{
  "n_layer": 12,
  "d_model": 160,
  "n_head": 5,
  "n_kv_head": 5,
  "head_dim": 32,
  "d_mlp": 640,
  "vocab_size": 16384,
  "activation": "squared_relu",
  "norm": "rmsnorm",
  "norm_place": "pre",
  "norm_eps": 1e-06,
  "positions": "rope",
  "rope_base": 53800.0,
  "rope_fraction": 1.0,
  "qk_norm": false,
  "attn_scale": 0.177,
  "bias": "none",
  "tie_embeddings": false,
  "parallel_block": false,
  "extras": ["local attention windows", "gated attention", "value embeddings", "a smear gate", "skips across layers", "capped logits"],
  "init": "normal",
  "init_std_qkv": 0.026,
  "init_std_o": 0.00532,
  "init_std_up": 0.026,
  "init_std_down": 0.00532,
  "init_out_by_depth": true,
  "optimizer": "adamw",
  "lr": 0.00146,
  "lr_mult_o": 1.42,
  "lr_mult_up": 0.79,
  "beta1": 0.95,
  "beta2": 0.95,
  "lr_head": 0.00675,
  "grad_clip": 0.5,
  "warmup_steps": 465,
  "schedule": "wsd",
  "decay_fraction": 0.904,
  "decay_shape": "sqrt",
  "final_lr_fraction": 0.0,
  "batch_tokens": [16384, 32768],
  "seq_len": 1024,
  "doc_mask": true,
  "train_tokens": 254500000,
  "steps": 10532,
  "dataset": "wikipedia_en"
}
Each number is 128 + 24 x the weight over its row's rms, rounded and kept within 0 to 255. Layers, rows and columns count from 0. Numbers have three digits each. The size before them is the row's rms in percent of the matrix's.

# v: layer 8 attention value, 160x160, rms 0.067, rows 71-95, columns 0-159
# o: layer 8 attention output (transposed), 160x160, rms 0.0933, rows 71-95, columns 0-159
# q: layer 8 attention query, 160x160, rms 0.0739, rows 96-113, columns 0-159
# k: layer 8 attention key, 160x160, rms 0.074, rows 96-112, columns 0-159
v71 095:124149165166160129115118114137152179107169129135115108146161166094133174132124126137165154050117139130168168086119093101153159125106146103150164139118164160124176153075094147159138138118142130148107097113134109124150153143137167133168112119127126105167122127136132104101141117160160092153152120088156106145124128122098143167141098143136134136113137140111125150123153122123126103153118128173137133162120115116119129137087128157144131147127145142127156133147131120129086116171062151
o71 099:116109083089133140125120149093085101142104157108133155093096116136090111058123144102124118209135136146099110136128109129127116119126084155113102128145091111132081090172186151092128102139113110096158114144095123160123113116131117150085139119135092132081113099116124167155123157116103175064105156142138152113164127139139108104140144126111135127138107118136116139139113125119123139091153156145110113128118115144138143113171141118132121131108100136124092114109117154109143118095166112
v72 110:124127153121107164117148110092107121131085139153130121140103160110119110078109151152112159111168142157149123120134102144156142132130113155164149140101076084096113117157132118129081136120167115146146136162143155159112174101139136163179125113175109148098137160122121153132141127118051136115116105138127133088172133146114148122132101136127127137164186120124145114112186104128141125136125104101156132083186138134107093099136127120146142134151141142119170139114157143133147160092127119
o72 116:116145123117127083153121145127145128116168116092134151116135104140161126163129102087133107128099122107121153133119118148083125111140143100123083139139148167174136107114130153132156145128099167081122138134131123101180063118132114104087113119114148065140114134126133098120133157130187118133166143112149114161125106093147101133124178146120148107088103110102089140143064171146139126121134148150117117161094160132142143153135164149120108098098112101132125109131093127119116094163123164
v73 091:151120142166147132146154107144130148099131159108130112149088134154189157192151107135105156118111134127117159164111137141098100126164115100109144105117128171121170123123119101155148137084143119134118119136111107079112124137139131115157085144135146091095056145107141112126098128147124131165119167162121124116109125107110105135101146127135157182107110111097129127142095115149088101089153108111143147122103076141162131117159134096162110098150139116103138119134121146182142102123114165
o73 097:129097104115135154135120133104108109145104087156111140128147117137075124084125129150108102142152118152126112121162107153148135144080119151151118145141138089149128129147149132110128099133132115120117155117132169167147102147082110129145174142096109174167155090148113138146152141131127110105131110116150094124142126147133151108130095132110055107150162097156100139116122126120144134156113139166109080124133149086105120125081056131102120182115128143156112156103155096066133149143135132
v74 118:122128103141091124130097131118150127127127140131100131136156102079091146095144142132117161133133133136158086160150103088104127147119124112147112131150112116098150119127089119120173118107173150100088124157088135149196158109136142195129147133113155121132145110139155138098119107127120120160086099137097066095143132167117127170126119075122143141074122114126118145093172114107123170113128164101112148121148159116127106121095092096140115154093139118114117125121127112130101122134074116
o74 115:120142144123131114148151132123113123150142107114163131105092163135139087186103124117163108125111130101096142084103101134107126103154126131095118128119129134156093124151148153125077148139080117147152142130146118107079091135126139071098102131156085148124111116110108143139154130132138142126178159103121186156114147077115126113124157150104135114166102156116129112153121143138139082134146115129150109151122104152123118134172188179096147105165116175120134118111114156132158150132179120
v75 090:135114151093098140135066184098100089121102116141141094118109155128143132099068092105142115140109091105124116149107134122096149125098131119148118146136118103145122153139122162160104136135130096079132085144160128154107164107146132124088072082104158149128130130088161140118119088119093117134154111143158126110133158111106101144135103149141081140143126129134142140120117114146101136145131132119166097125137184115101115143105137177164139092127138126102116075154131125133176147134131168
o75 091:125128134141127121092135130142148170112175092092108177105146109160103106121181155137124130116128131144161168117139112133108130158136128122144133154118144147103119127144133102086109118115158181137132130146098142103163104136142129150144152157142101091165121120137093121094112145151137162117133131102132124099146074124125133085154140124100186108102103126128103132147144135149161140110142137172089144106114134157156128114168189114111093136125111077155139171097087179099129086136123125
v76 097:121106114044095156125130144120144110130134117111139119121162114150114160141162114116114108136149125106122144113172156139129161125101131135137141106136131124182104131134162135106163142127098092069127127115135091127158076103091105105089154131097133133123122124140138125120121167156172168130146103161162166126143158093153111136127115086137122145119145059140136129143140148088157108112077133142160093168099138116134101140114140131122146110135184118119101111099122099128134118177151123
o76 100:134144145165147144130127106154125122134130112142100117158114144122126122140139161161123136119125124135086108148123136108120111161176144109097144122148136134086138145129085100107122116139153154200157120119135165147084213171159136154155146132135136130103128119155118121125120138143101093120105141139077120117125100181097133095135111160159135136110115166101130088124111080155113147168150124130070146097116124126171177121117124132114117134132078151131132145150155148153132147079096118
v77 103:127139091101074145150139116128138117131128118080127124115144093122131176147175146104123110199087148130147151156156169120079076128146128174081120147166136152146137112173118099145174153134131146148106118157095129091113122106164129140085146125163175131101153171145132135142112121107138112109135154131116144152133118141144109114123111103160128140124100153130136136103115158135182160096139145113121173134117106139147132135123136149107121115096089079124102120160112140161146107128115121
o77 102:139129151150167146119118129146143126144118141171111110144122166118116082113079098167124127075160108129117099106119155137178176149117133088137168119102118117111100138096114151124120139094119106132151149092141161174137134189083114090176150115080106136144135119123128111132145126150103138147135087131119133091109177135131169161137099140112094089147145138102118095134151112115106095154110097143125113130153125121120136155135147114126150154193130183140145128105123117105115148128151129
v78 114:148108123115152116123070149123101146143136108085117119165172158138148128109126123112084185183111121111138130144084142141112105124114111164116122118139124139146105096200090130141133123119142070121125115105169157145097164108100177132151093092116152143135142136160111132113132138124102197126115125133129122111104146117071101145117110121094133154127139105132125108112150099120126119116133095097172167089136136151117148096138142122154133084120134124080126134173125135153126159118121138
o78 121:169126123141109117135148117161156136102146130145109157099103077136054089134134099146179093089112116153149131122153118124102130148125128103135123154111140180124147151078158113106090130134116183105143150153109130109137082105134084091104157138113137121145156155122128130122107090106128089135122114119114135131135116139176177145142148106139141090080142180143116114112111170169126142123144123135118110126147127093148142136142087135129089135164137140168133118094140095130121092124150149
v79 101:090130103193190184098142088160101154096143139130128138154124150140120148135120123090124097087139096130128131128140103116157125119110127143125155139114089141150153103091116154116112114112100104146124149076136133145172068155129138111155135145107128126153127086155131124116126154164152114172127099134147098151150115131132194114129151116135108138123128078117128092158118153116121120134128130086109112186136154097145159158080119098115123153119147124124128134120154097112126154165110147
o79 114:111105091063077118188151115089132064146126166135128093132128143148120163113127139150084169155141114170128137137113109135127107128122121136123079124123141124088127128155150126166162111170114157147133145146168134111095161092111145161117115148132158103079137125112135138145122131101119095125108149144099135174137117147121082146103127139146139117136152173149145114123127085138129109134117140128119139100127107120114128067128136127117121143143103155134116148163108185138129099073129162
v80 107:145136164075055074151109173086157057148123101174130090118178131152133144105152126138138133112136128140133153138132148142094125128135124117135108114127163139114130161126131118139096134123149128120103097185120153122112170102088083119124076118143163120122097145107114096152133102111127142118132119135119114092078130120121071108122132127119151137142149160132089130116143123159119145086177103113155125125158118149112107146148144148160116119153135139156116083121127136146135118103148151
o80 118:151133156174177139093137142157120183124145091084121189131092093145134098144113110171166096168107104140114122159150106133109152144125136123129129173149125127160138122155107109093114115108164114122166115125114115131130057155140149127111171177084089159171127133131134148123130123162113147132136143135143138137110124130160160134144109129109132119123088088127126137106116144132110133153106115138134084086109149128141140110148154092089146139090140092130148151114102117093130125166154128
v81 109:141124105133137129125107119119126131097113127083112118138094126117130140133126104134084165177142102071125115187111119063100129118122137141111106140118130130148143083121091102122144099118104091105109155118148118113147110141149116115134125145142178116139116138167150145091096155138130143132127115183122120133123107133110131166119163121135131187109087077141109119141101147104132128124178129067125160154109186107143142132134129070126126128133130093082104099167128103169109148139115138
o81 107:134134124131114141167160125141149110146140126158116131137151147150079105129167138152131106078136110208138125092170123170122143120130129125126136121137145135098147167139158120133127107155121157155162135118145158135102139143091130107122127145106124135113156120108089117149132113124128092149137106093128139142129144111116150107118095126126087096134191189138167101078145110153121116141080128173127122085159089106131122103122094153095150143168127182170136145131136149100159108114154153
v82 111:105128116117169137112134104133139128145143114111112101175179154130127174105145114128052130132140131114124162118123120102121112148107112084118153149114132138125097124121063104103122123129070128105126136132173143116141122111179124152164117162121156141138168118144124112142133151116133115167108129112134042167146136083094140138136083115136105098103151116141117144098184135110145151153134126111091154144114176109141126094115122165158126133091139103128130112112145104122133114114089138
o82 111:132115117131096110164126129151155106114127148171144145102078127129138096161105146125165147137103116162116083141122132146132144096187118167120094141138135123116138114147168163164130139123166132160137184139090112148150132069109147108082111107123128125116108135140120134123119108122136125088156145166080189103130128153154133138114167147138172158149110150112154077146095119132108114106120132135175099090145085141160155145156143114094110136176129157131129148126132129140139138137145153
v83 102:141135136092044070139146140101188081159138130121129145106115138106097086120161156117126136140125160147096135120132132107084153121122102133137120107095134112121107164110145122153112128113135175184144111187081115088106150117154098160102120132133116114153137132107139161139128102115082107160139135101088108127111117136151101140118127118145146127107161127124131148094153134131167132089100127133111134066135149141076116143154100121138126124164132123145137142108111153120144110120170111
o83 102:126147163172159125111114145136120165115109085123153116095147115098196137151108099123155143142103129081144122126134121127143133128138156123131123142148111093147123079136107140108125164133122097088100126120140121138165119128115153105154091095134092144128109152108126129109170133126165164081115147138175118117118131089127105109149108130092120125172084100129128137157119134134125140158171151161168122185120109171153090144160140155113144111074115120088143106129153088134123152136102094
v84 101:109129118141188149121152067133157144119158165146130107128087151115145139128125081178106095124136129127119134099137120097102087142147113126121130168141095122152096128108083115082150134121079140157094171157172118112163133160145108127105171153137134120125157167126134154131135126113081089134095132138102137175120086113104137115148130113160127097109150123124116135088124153149129125162143104112114131139134137106111172116107138144116123181086093159138163162150152095128121137106135129
o84 096:119143116129097136169127125142118100149109147152106125139172142162129137107130159093112146144133098163119102146131159166180157126116137168121144126096149166115162118118163153188142130140152099138183112093142157125103106083090131136146126112119164114116107101139116118122109159120164121098174125142151151125146151160165138155086127137143099146159139155113144092136102110088128092092096138120148115121130135103166126128138106085119150127204140107150116094145117170107126115127138148
v85 108:184109109133136095118099128125110073124095107206100151114098114136156159109112142137135126126147085095117106172105106121101143123107145131136079118110137117119153100114152176134103094135118094119135123123100125145139094153152089116120159112128127116177108109122136138091112093147103107142121120158129131107140115144167117153136140170142116146116118122138075149133117124124118187137156157106079121118139204129190164150147126098132129121124101128144111124120115122123117150130117089
o85 100:093143145114090154130158133123166159116167131087172107149166146124127099162142101153125140111109140167160164121137116150117144093129137135139124133148142150129094139159091081109139169136153156128124099158140126089106172107111155125105105151161125130096152148122108145152143157149159125150133107091114128151098106083098108097125113109113141115146139132132170118109156116154149068127117079160157138128140095129095097090121158177127137112134152132105184131140131115111167108154155140
v86 097:128109128165205140113164084164136176137158131115138145142087143076111127183128132112103138172113136114104126107132109160137126107088096136098147153139108135146117118115108134125090107113129134165119139107139128124107088126163155174107122166115099128146126110134146151121126134136143116157116141128107097187180114131117168132115104135156093113117143088112134111132134147118176101160114117087102171096105142113153173110093140116119111162140123095096134164156113122119140133159129149
o86 102:107115093100090139146109133111136084119113151153126096113173151131132136082134118145107160103133126138172111122119127099156090145136137141144098110087151138082136136117152144177181140154104122111115169123145140140151165105104112101163120096115143111108131160116113108150143117102129121087113115149133124104099130126134104118140146137123127136141140155165116135143122084141102128095140151159138085169162104118091095156143051146138122151167128161135121117133191108151121083085108147
v87 114:121132128143172153114193110155136127142156150129122123170159132168102115143156173132089165132125147148113153095152136146140093112136121134124191106069108164095158136110110116131098132102132096160123161103137160095110102142122139146195113162153125112118133124158087098147136183151124161152126133119137139141125124089109136121121110097106128130154142131125130148150149124105144109091109125106121134126126107146131158113125132089144129130175147097135156136081145138155113107113057114
o87 113:132111102108124149158081125113112101115092132145125120100101120085153167153104071134142109122131103124118075146138130125145145130134115146121080143196134088136160118111144136146161117143097119106106161111132115153149144109130111091092159114059131144096141143117146147127109087114143095083134124184087110152132124177161139147128132136170117131115141114148129097113093135147118138170125143149139091118097131102126132129106098144100123141091116155130118124174155087133124153140174137
v88 108:079133135100112113142181135128137097139142141130156084157129119131129118122128124074140119174085133135091144140146123131127106108127115142114157132122089137142116171153129095122094148105094116118126110175131149082092094133167125149100105153112174124124174155109144141157110103131098089144131129097115122180118134087135135135115123138150083104130176176138130161080090149140156157126104108074110091130142148141122126112118144168168122111105140083131135101142126126126133098115157144
o88 110:151131136151139129131087132129130144123113096133090149081160122100153121141103116173117166111156104107168123118126118137159141163139144141159119133147178106094134085103107140160143115131162103147111145096142127169164159138090113131168150098111082119136112152118102112089133132118163178084146148196105117083101126153147131135136113123131159119116088085138128094169173118144119113133125169179142153106130125152136150143140148089097143138156123141119107162135107129121138135158113126
v89 106:120126141127164100111090151146149112112131083138094132135116121148133120113176159074137175141115109134137080128100157160106134107115129168136103077081145139119111102168131156114162103114113130092113118130102129131113142117144122155136061149124152098107125122174113152105150092130123138134141122089154138106097111121088094151127135104083171166111166099157133126136124094076084152111099113115133109093114169165135110121157130126154145097143144131124144113114110143125135123157119088
o89 108:143113118140111138121130110135119156135146170145136177105136097081109137146098068180138079101106161122130185128114121114090094156125130109122125163144106154150148148134116106116094177129151157140144101172140119139136130125094129095091168074175072164146151137102156120137143157098149121120113133153100127139136142122134149110131134104147080103145108125107130124123146158181165130163186133144121147142134097118124121104115105139122107111108115145128142131131139093130132151122161165
v90 097:115126115124155125113153100153194132116161122167125116128129148149138136169157153087098186086146124115105160102130133177119145109119111162139140097090169146156144141089143182140127111097111129137114137115128129091146087119092142119132107131106118106124102116110086130137125105153196147156127115114100193099105157099153118139110154130113137143127168131123168113172143110116115081112120087123129122111123089137133147164143125118132132102187155138136155146137115142130151138146115131
o90 096:125116113124115160161105128114096114145078150110130125126149096125126133068116098164122091180117134163130114152125124126173096154095125129110108153138106134104131103139134099125134132151137106139147127133144150157110136124136131137147131133126115149135146128131167140155162166111097098092094155173145048169122097175136110113143099123144107097137117109174086122083096122150140162147157140148106115142129129096124138091113083142109114174081104113128106140133176092130101124101135146
v91 105:116141116140103115124114143129126152159112127087128144084144081149138100117155127176196095156145160122148142134167160107141101140132129144103130133140116131122115120131185136113102141147170141160149136124131129161105151143123170096124166112175091135149127143160089089150154153098130130076145146093120114138099101180158147078147124120110140119118112122142099101108103147133179146144161143163143148123163082143123095123107134122087129138139102132138129162083139137105110147134138100
o91 102:161131146145157097095139127154129137114169158141138105176090141120127153148097108095088140111120118113126089123081171124139126125149132086128152101114131136144134169102074137135136116125094126092114104116125106108126124127140098154122113136102183136107116127128161143129095084122130137179090094135132165126141172075123111178118164107138137144138132146127167170157139132103065135126102098070141127119104147126116138130121124124177142089112160127122123096141115110171130098114136137
v92 107:063134125129126141127108124118128128127147143144165122143111161096142140140089108127168108113126109084129139166137096115148138118094112142149114157127107105189148149115108128160086120131107105147111112107169105153123152141175166123132121105114104150153129151142125080130121142117134109149173109091121121138113135128092124107118107145140085121141168105095129108083154145136159102170110145130170126109154176094136117147078149197152127112108114147111134098161148124109107140172116174
o92 109:143125151116128099130142136150114121105152131125094139100151126142106108055150162143083144169149132162158102139118136138125138149127121105121115130090133117080104141139148123138160112141131167109130158156115149132123119131139104149119152142121163073120082094100102152130113142120136149072086137158139140102160100120154120132129140134119167130101090128134122147164117100130119143081132153148082120137102125168133145123176155087127105162143118079161118146125086161108141058094129122
v93 100:119113136124105071131102165133130085110124117118132117154152104134149072085126137128150119096134128116134146089136123117164121095144142129115155102106164140139123130116118133103111144138162150115151128119108132133150119157101111095132127128130106136184157088176118121133150177130135151123179146125108095143062119094095117113128096132109140118148140162148104163105121174155121096083112093116155071162147138126075125151140128171127153115158138137175153100099126143147115111164156124
o93 102:152160120157158131118149121136144155164122150127129152105108124127127172166126125114123151151117144106119133137127096103094149143158111117133142148166092107119126120115110097113120128123134115130120085145141092131095131093163184150110134136130154182085111154076149125103099070127105132150098120128126152105156125149144137159120132111157149151099112102106170126152126101132117164158141164152133172081122112170164122107114145075130110110081132106073115149130103135125164168082120112
v94 106:131125137217156176109171111156096183123116116134136141120092126127138149151103147122168117110111098156095132123131141136139156149104103095141108139147121148112110131147161146112129119114117143088140136120133121129090100130167132162138112175121143107131138154162159144123121086131084075143104134065162119171126078147117125156125121150156121125109149099129127125102072143120133124171130140107094114091136150125150099092072111117100102160107148155140135128121134138114111144127130130
o94 106:151108095092093115136086127082152112108161111137118111135144114117115151120133098132079154152132134090146129098086089139135070106135144174126130099144147126141157126124110121139125161130149109136100106108144150124168152107067114152130139112158109111113113094111137150132147170086158148103132149172136127105133129129115126105113160129077082155174136099110126151170173132153121111113141126144173107162101119108079119141153099159154118098147126152122095126138146128152170119141114152
v95 107:174130146106066097145126180084133068125130151160124117078133129118168111120124096175162071106131139145120161105102109071116133098142135077128150120146174122110105175144127114105111165124135144132162109122124113113112146150131121094107097129142116127104144128101150139101138136111108132115131167117104099121076128138137151129122151117129127094144128133145068139115141137188130140125149099150148097110137120131088133155131142152139120102137144137119142131142107150139128079167173142
o95 106:106152111162182149069116128146127186164116091107126159141147109127106131133154167098128195173140125084133127118174104150080130159127108152161108106121097110155131101117114125116130107135141120115098102146126112156131130116118161142139108129126118127155114161129140146116108096158114190099122103133132148138134116114131089091124060118088142152134123112126166167147125114086120139119122150146123138128124141171143110112139131085148121095090134095120130120103117109126159165119106086
q96 088:099080107104154175145130125125074109133152122078154109092134093152146118115118133088148095125125159104133108109122107165112095152151133118075133097163125150147095138133127117103183107131089121108124111123110150107141106167139130125157121150080119130105147116123099125130122114202077131121128146114141112085111130150120122106120119132077075135116126113143179123180120114126120164125097125099089108137157104145153132137106135140140143156080140132082122140133163101145143129135121133
k96 086:137159154116144160113130120153152132119123111136102083121113151152126120138153138129111119098171116145111102097124082167120137107101108139127105101103110137133136133139065124083177084136118130095097126108159158161153158119134144125105111150081149130120105097157095134094124133153143117139083161100148180099127185093114139113141127109113120100101159118147137144121147128131100129181128169125133147130100120179116133156110133147113159145087152117135111140107164089150160145138082097
q97 092:146099105107141160123173143121143141130116147126100099073159160108141093154163138130100127125113142109124081130134155123164139124131103085136146133146126145114075117160091125122148157144126147110093149107057159130158133125127140148116159123164137121120155126160163174145133124149111085113123136132115107169126137069169118114142123127158148149149166127121122129139104113128104122111103118116151134110071145133146131102144113135067107127132139105148163158117124143139103088108206113
k97 080:111104123109097123115108112111125115112119162168130134139134138128130137170109119170146170128135117132101158136078164073084111168142138135089122115138114129135153151137103121169098137131123119164111111095137145133104103149116125120104149117177143119124136118083144108080109121151137104144136100134139151128123102107116136139116141146156160098140173121122136129127169150102116155137154154164144171130109169115057081129057154184116146113139078166095107152132137115138122144116143141
q98 087:075131131129113144160175103158114121158126139143159135135134104122144159068129119118103125143130139110116093121163130184133128148110116161158172139119105136130145111138150154140127113111127120126210111125111086121167153093159084143152170127132133125170122179166106127152147119119081111104174103152121158142142178122108102157158095130103098134109171129116110114122138125132132102140130149120127155173166103125102136109148141103126142149145169087124118102140148124137152112128150097
k98 104:163162163088124063148152142137149108134165153201127073133130126124118125114145138124102135107117157138089167125114144084094114134109130136108143121105168116155146146132076119138124163137148179161138091144107116131127113147085093090094139110133115160116097168106070142111110137135159101144118094129131177130106152094154122141125157148103129138121148149125115148138116142145079159172135132109153111118118149100113136143090134137118133108143160131135113121131135150144172119092109122
q99 090:188100121132129152125125115140101131091088105110112130131104101169165117116138087155087104170121099105136131148103117126135109144119136114120138105110131116147077113156163121132128105154105108096124156152106148140154094100143147120117111138165144114162141108146121103100128159142121150141083150126187112190164077100141127182138095135135147117123082110135099148133107135117107147104142145144085115123087130125170169091131125102088136113098145123164137141110107137142110090098124112
k99 079:123136162091103086137139172101158111136146198126102160161132166158128139171139086138163137127140181113148146170101117171124114109129151085139124122112142141109107118164119096169133150124159163128110109141143131120111162140113143131124164116142103165119113149101122193137134131122147125142123128143095114136146119122130123128117109194147090118107102121136105101105100090131122099148122127140107126134088110092110089136135163145100148076161133124084157168143131145126105152106122128
q100 096:129155149139057127165162079164106111125096169089141157090146085072155130108100158102137133160155130174124128163123148125145115123149136140114151142134098108164124152133123116096138170107163099126123130128093141162128124106084103126125131128153094109162166130119097139140136126104125134101175147123095141140121139152177120118106092080135101126167128138113143112083114154101167124151114141138152144125146101132144164126118115104119082154112098136129166106156145122120136114154146126
k100 096:126173131131159108137165135090136138170133162168145128140171163168096130111110089121143123138129113108115183130121112131124109130115130122117169149108096143087145116125119132159127160113128140126159099159149161091107128126134132112153149151139121199134116184153130178122139133112119094137095084103084149107111127098088130130154140059102106140145143112146150145161165120132088111119136151090122110126152104118113115138099159096137140137137159128121137112106148156152133135112080086
q101 079:157114104153145148091106130118128142119116094159124093099106119106146123135173125156157179121140134121095128133124143131141133144135123135113130145082147139126146100125137114168128118158116139138124148131157154105091155153150082136111072122167120122071117130118116093140141124140127139092155142193150150096134117161114119152139149160148164066117130119112088180144157178113154136088139109122167169114132122138144128113184153114126114095154137112137099136110152150156149146121083169
k101 077:128150151144144124114122118117088135127137110168157131118120130128151153143185103122110187152093077124119135128125123193148097106121127149101100173119135182121157133123137074135130151115121134169121128143141130146121121112109138107145161170132102140116157147154080122081138118155137122138083120162181120107114104149132166146136096083130092118139115132131090099165122158136115142128117116129094077130168101152139143102122126129082131143122130084118079154111123121163136122145129089
q102 094:074144140128128158146104106152107094110121120101174123118136138132133122119084139116130118144163161137125124137133115140166130155157155147126179147140163092140145082093107117107130111126167104138152124122087135130176076106119114139171098134122121116125172090105124103101126135150100139138163156147154113135154108113174142090125094142113109125117144126120155127080116152194150100138116137190124108158145079119101162127164142140071154128109159130134164129138133131103140115113117134
k102 084:131143152134143115117172148134150185165145141123126139106121126153150160115106154141111085153145118141144162145140130140133149123104135092109167172201096116137153132157130149135132133090141140099148120153168147121172091167110185111115128145080090149133124147111140106160128132078104133085098097128164172105121139144127144078137125134126112102139095135129152091121153130107124105122148162128179104154127093101140124154157141124152087163119115077135119142124121136132152108138148132
q103 085:149162153127163107092078126158143143114076112129148137156146114147132146120171126106117173159061075118119145068114158160146147117148120103164114125105131121120099091112152108080114126139161123081120099140130127144141106129144151134176152098128156101101139130165129107092124123136155147133094128159139152127123134134151115167126107141162091129097106109121124121097116143125164175098110121143156137119110143121153133112134099094119156168133100110121112122136097163148131113182137099
k103 090:135125139158131128143107101143094115112112100095157137102104108146162091123100173140116110131131121129110121124122146155158156121121122154129133118157140110138182149106178136163164099075129143135136154055175138175140104098142113154161126149130117095154140098153175106143115142117124134111120141091148141090133158127130153111111130124128116101141113137106166140091152140154164112127090115124160129131140129093156142091104075109152111162101107095152144158110121129099097105131164181
q104 101:139117118143121138121146118171139133108147131099146097133158121100154159095149135137154160125141126108133121124151102119132135119124144124129159122070111158161149140146123081158138136085163098162144113111146155132129092117125096104139081131127097130110153111087132112150138150086076151104172178146144161108148131155134109114144081126142134077117106113094130175130141144155195118132118166141119145146128129133099148131135131155192127114096175081154140124135140138148148122133176160
k104 099:156142117135133133124136126148114143092069118138163097091153094140129122112137155123143103157102116166109150131112131139088110080098138141150149109134102104120136137134125079130103157112164064123168083112144145148122116127115128131092122112125113093149136134114133084091100139130137106104162153099142111106151100138119126149123118157084123137123144100117106156153163129128093184134157157150122119118093121097128146073156127128136165176094148117117074119106132141115190147159150140
q105 087:139113141094139124145129125112154121150174115149110155157138130125083132112128130140149110113101111113068107103131114099117178110119084121163113112156109094128105150121134115082101149145126093098108128135130112086160112147153100153110145140105161141116112160108108112113115141137068162155145150118071140138141107092110120147110135146146144130125142137160174163132150172142117172135120117119090124058136166135106111135109129090121129151079096138141096114106094149125140089137100088
k105 086:156132124156153159119083157084116150141129135115108113102149132129119119139089146151150135098159137168102209113165103114184133146111111114119173124129104133135136148173134135146146124146121111063139135129111168198091129141134110123152119107098156144115110157133118115100139092108110095119156138068092094116113183109169142133165105116114122102153154132125143127121131130137114112127141173141129139126154127114159129113127131121105118097120152131122174097134132104135152178134119103
q106 126:104125116151129138121138103159105125125122103120153122123129134135168128108115138129134124124104131135114122141162129128119162113114159136159136101130113116183118119155127115096130137075125127114156132118120126153161106098120094092090091150132110128122167122091113099128171124099129095120174126127132114138136183126163102123155091097147093090108159144092092135090134160127171161106111142126117102189180100099090150141143097170157098117121159108116164095133165087126175160129157128
k106 115:144132174153115142097128122144134169143119133132143117099178110134106122102121167132134098142133096212128185123131140131093146119090138137127153139140088109126115166185110124126115160126108120090139130145158185149108109143112115127075148123100127145164146154124106105128128122090118123081136135144116133102128148156129111109146094087108132078128145124105138111089112112129139122123141174135144124119116078141088124114179102164167119134126151083135113155140141123132160153119166114
q107 122:161154116155137127119089098176136102107140108078119122121137134130149118122158146102084099153155134130169119139135138127173164090108128101144121147141139137134129115194119107129125124115124144079129141120116165158125132131140108132108117130123142078100152083181140083137171127114148116140125137153153125118148186145140122166100105114171135140116088091111124113076117083095181179125115159102129134140144117129175144132148100138134096113151109132102115143106136098118115114159157129
k107 117:186135130147155137090120137128137122065146134137093136142071118137116095135151157137077126113133091144111164137108101135102107101126109108125070085121161155125142103127098129145143121118107121128078130089148172127137145102158113159173100141151141093139129108140127144103131144149101140141094186122112132120120112128113134126129154134105143125099145131123131116104161122146096096136107131125106117103100141159130176073138117146092186126114160137131116194113109160145110114136090126
q108 105:177168180119099111180164102131185148128133176168118168166122097109094121085154136151108092119125148135090118124140131098126157120116116106154115090110126118153123162129125126118126122081137138129141111148148125138139140109086130113140096144115115073075128129108137161117141068115091152130150138141121161092117116155151129160103106122122134139106144166113126137054110142135168131122133131103114117126183146091151154153124148110159101141145116147136122111110106121132146140123105132
k108 101:176131174087132132094077178103163122126065156138135108118154118127115113094116136126130108149134103158118160110113115136103150118138139139098137112072136122125147145130136149111117132126140096107144109117136144133113152144156101102132121062117137086185140126107120166115123137123100130105135153135141108120113135158155114125166109087090138124080163105136119161151146122156106114116164153179107115118109107134106150134130130136148154171136194098093116125080092146124161115132121104
q109 099:123109122150111128131167131145089114128133097085128134114129121143115161136191161081092109131103099159096092143155145160159150095075083102136124148125104138137133155110122117094117120136100139099113153181116121139139110111128142150131116173131173112112156124116134080101132150112145121150089120104120152136160088138136116111098130129169099111124123125105143117152081130102138180152110118100102143139116115096167137093123104135124091185079066106123120155127127128124134123135145108
k109 099:117110136099117154108162088121114109109124158087167129119090116138160114138131107108120134128172184125113106152107095121121146125172150144110127144107118116130139113147140139146114094111135155125094127155078148137140142108154113119130135124128149056129118122165129158161181117134134137155158143103104063125146134163165129153149146130131095094095147144134165143119099122167140111092135106115114186122158138161118136152134104128084164153145141097127113181117124068134135129087141131
q110 104:151187167134087131183119116165127134100094101111167116087134160130132143089116089124112126105149137130114120117123119077148109137120163157158107149113143124139143171113116125142167146109163147097145077106134106138108115120122115104113171122095102127100146135115131128109119131105124135122127112139147136069109171180165114147109080150157094135184098157110123127103114092115135156128124141148135083131129119133111119144132147111140133138150122105095140103130084172163154115129179140
k110 098:110150103141109111171136158107091083127143170151137130167128094152131131142083117105115089128074072137089125132111122104128151098090147145126113141158082096123114156130085141143130130126122095114154105120102145135107110185144153141126108145123112104173156102087183119119122112145085105119116121141142102139098140128099151138098135124143095154149162137085155136130156106137137108125099153097145132131149143049119150096128142146134137156126123144117137134160116138120164112112160161
q111 106:120094120114098124145133106101131062097146127132107106108136143136115157174139118132098133127177140143178136118069091159114110113151122113102085132122132112104115082132128119128097133172141132140110165127112159149139149139123172143138135105128125137126145144080089106098146152128117128144109154137098105137170088103139147116121144134142121100113158127127133091159121078153108135133105129136076165085101121102139136091128107129080157130137089153114131166065142160126091154114102117
k111 114:121099103157120102147125145098092093141151147141118156154092111099152134156149104143126125093157109114175081149097125091133128130119155129130079123127121138087138119122126139125120119146167141129081106144137125089114167146139149136137120174102128180132131121158144094093102102136131170124138117132067079138108148117100106145112139132157120142169088155086144093127150088114169114124124083092124139095161171139148114128113102150120121127140122152129131169176131141148090136098111143
q112 104:102158108131140140115112138129117109167144107154130140165113124111113117154133067127156133107121106147122116131119123096156098146149147107102107124095113161130119156116122155122115114105167171139123121132163124141077181116107136126113138132070125161109083160143119145126152102118130108136155106117114156145093137123123112137117078128171122090164129192132093134123071147102138068152143123101125073107120104199127128106065116123141118101120129151126108112130123129154151140117138114
k112 113:128101089170127078106126118124124151144106107111085131152132153098097147138123113120153134125104088121149142104117125142097097126126124118101131123131153157086091151155086123132081105188172148131140119135121108126085143196150142135131113118149120155138127125087099143078148135162118147117146125117120129130172123116084141142149140126115156106168169151124083112130145175152189134113122122124128115103139135155089134132150094151152145117136085145138133107162138153143161173149141095
q113 106:147110139137112101089105103118084105116114096138149114147102164127107112096155101139116088113170168120131153078096135098106136122131131141096121131131156151100114152158082147150075151125116150170103122126103123153133115166152162092115155077159125158128113131123082117143137102151118179158109113149099125086150119100120097110141107129153116111136143151121132141133114142129180137151133138093080149133124132122141116162134078117134137120136108158111113131109121157199131142105130075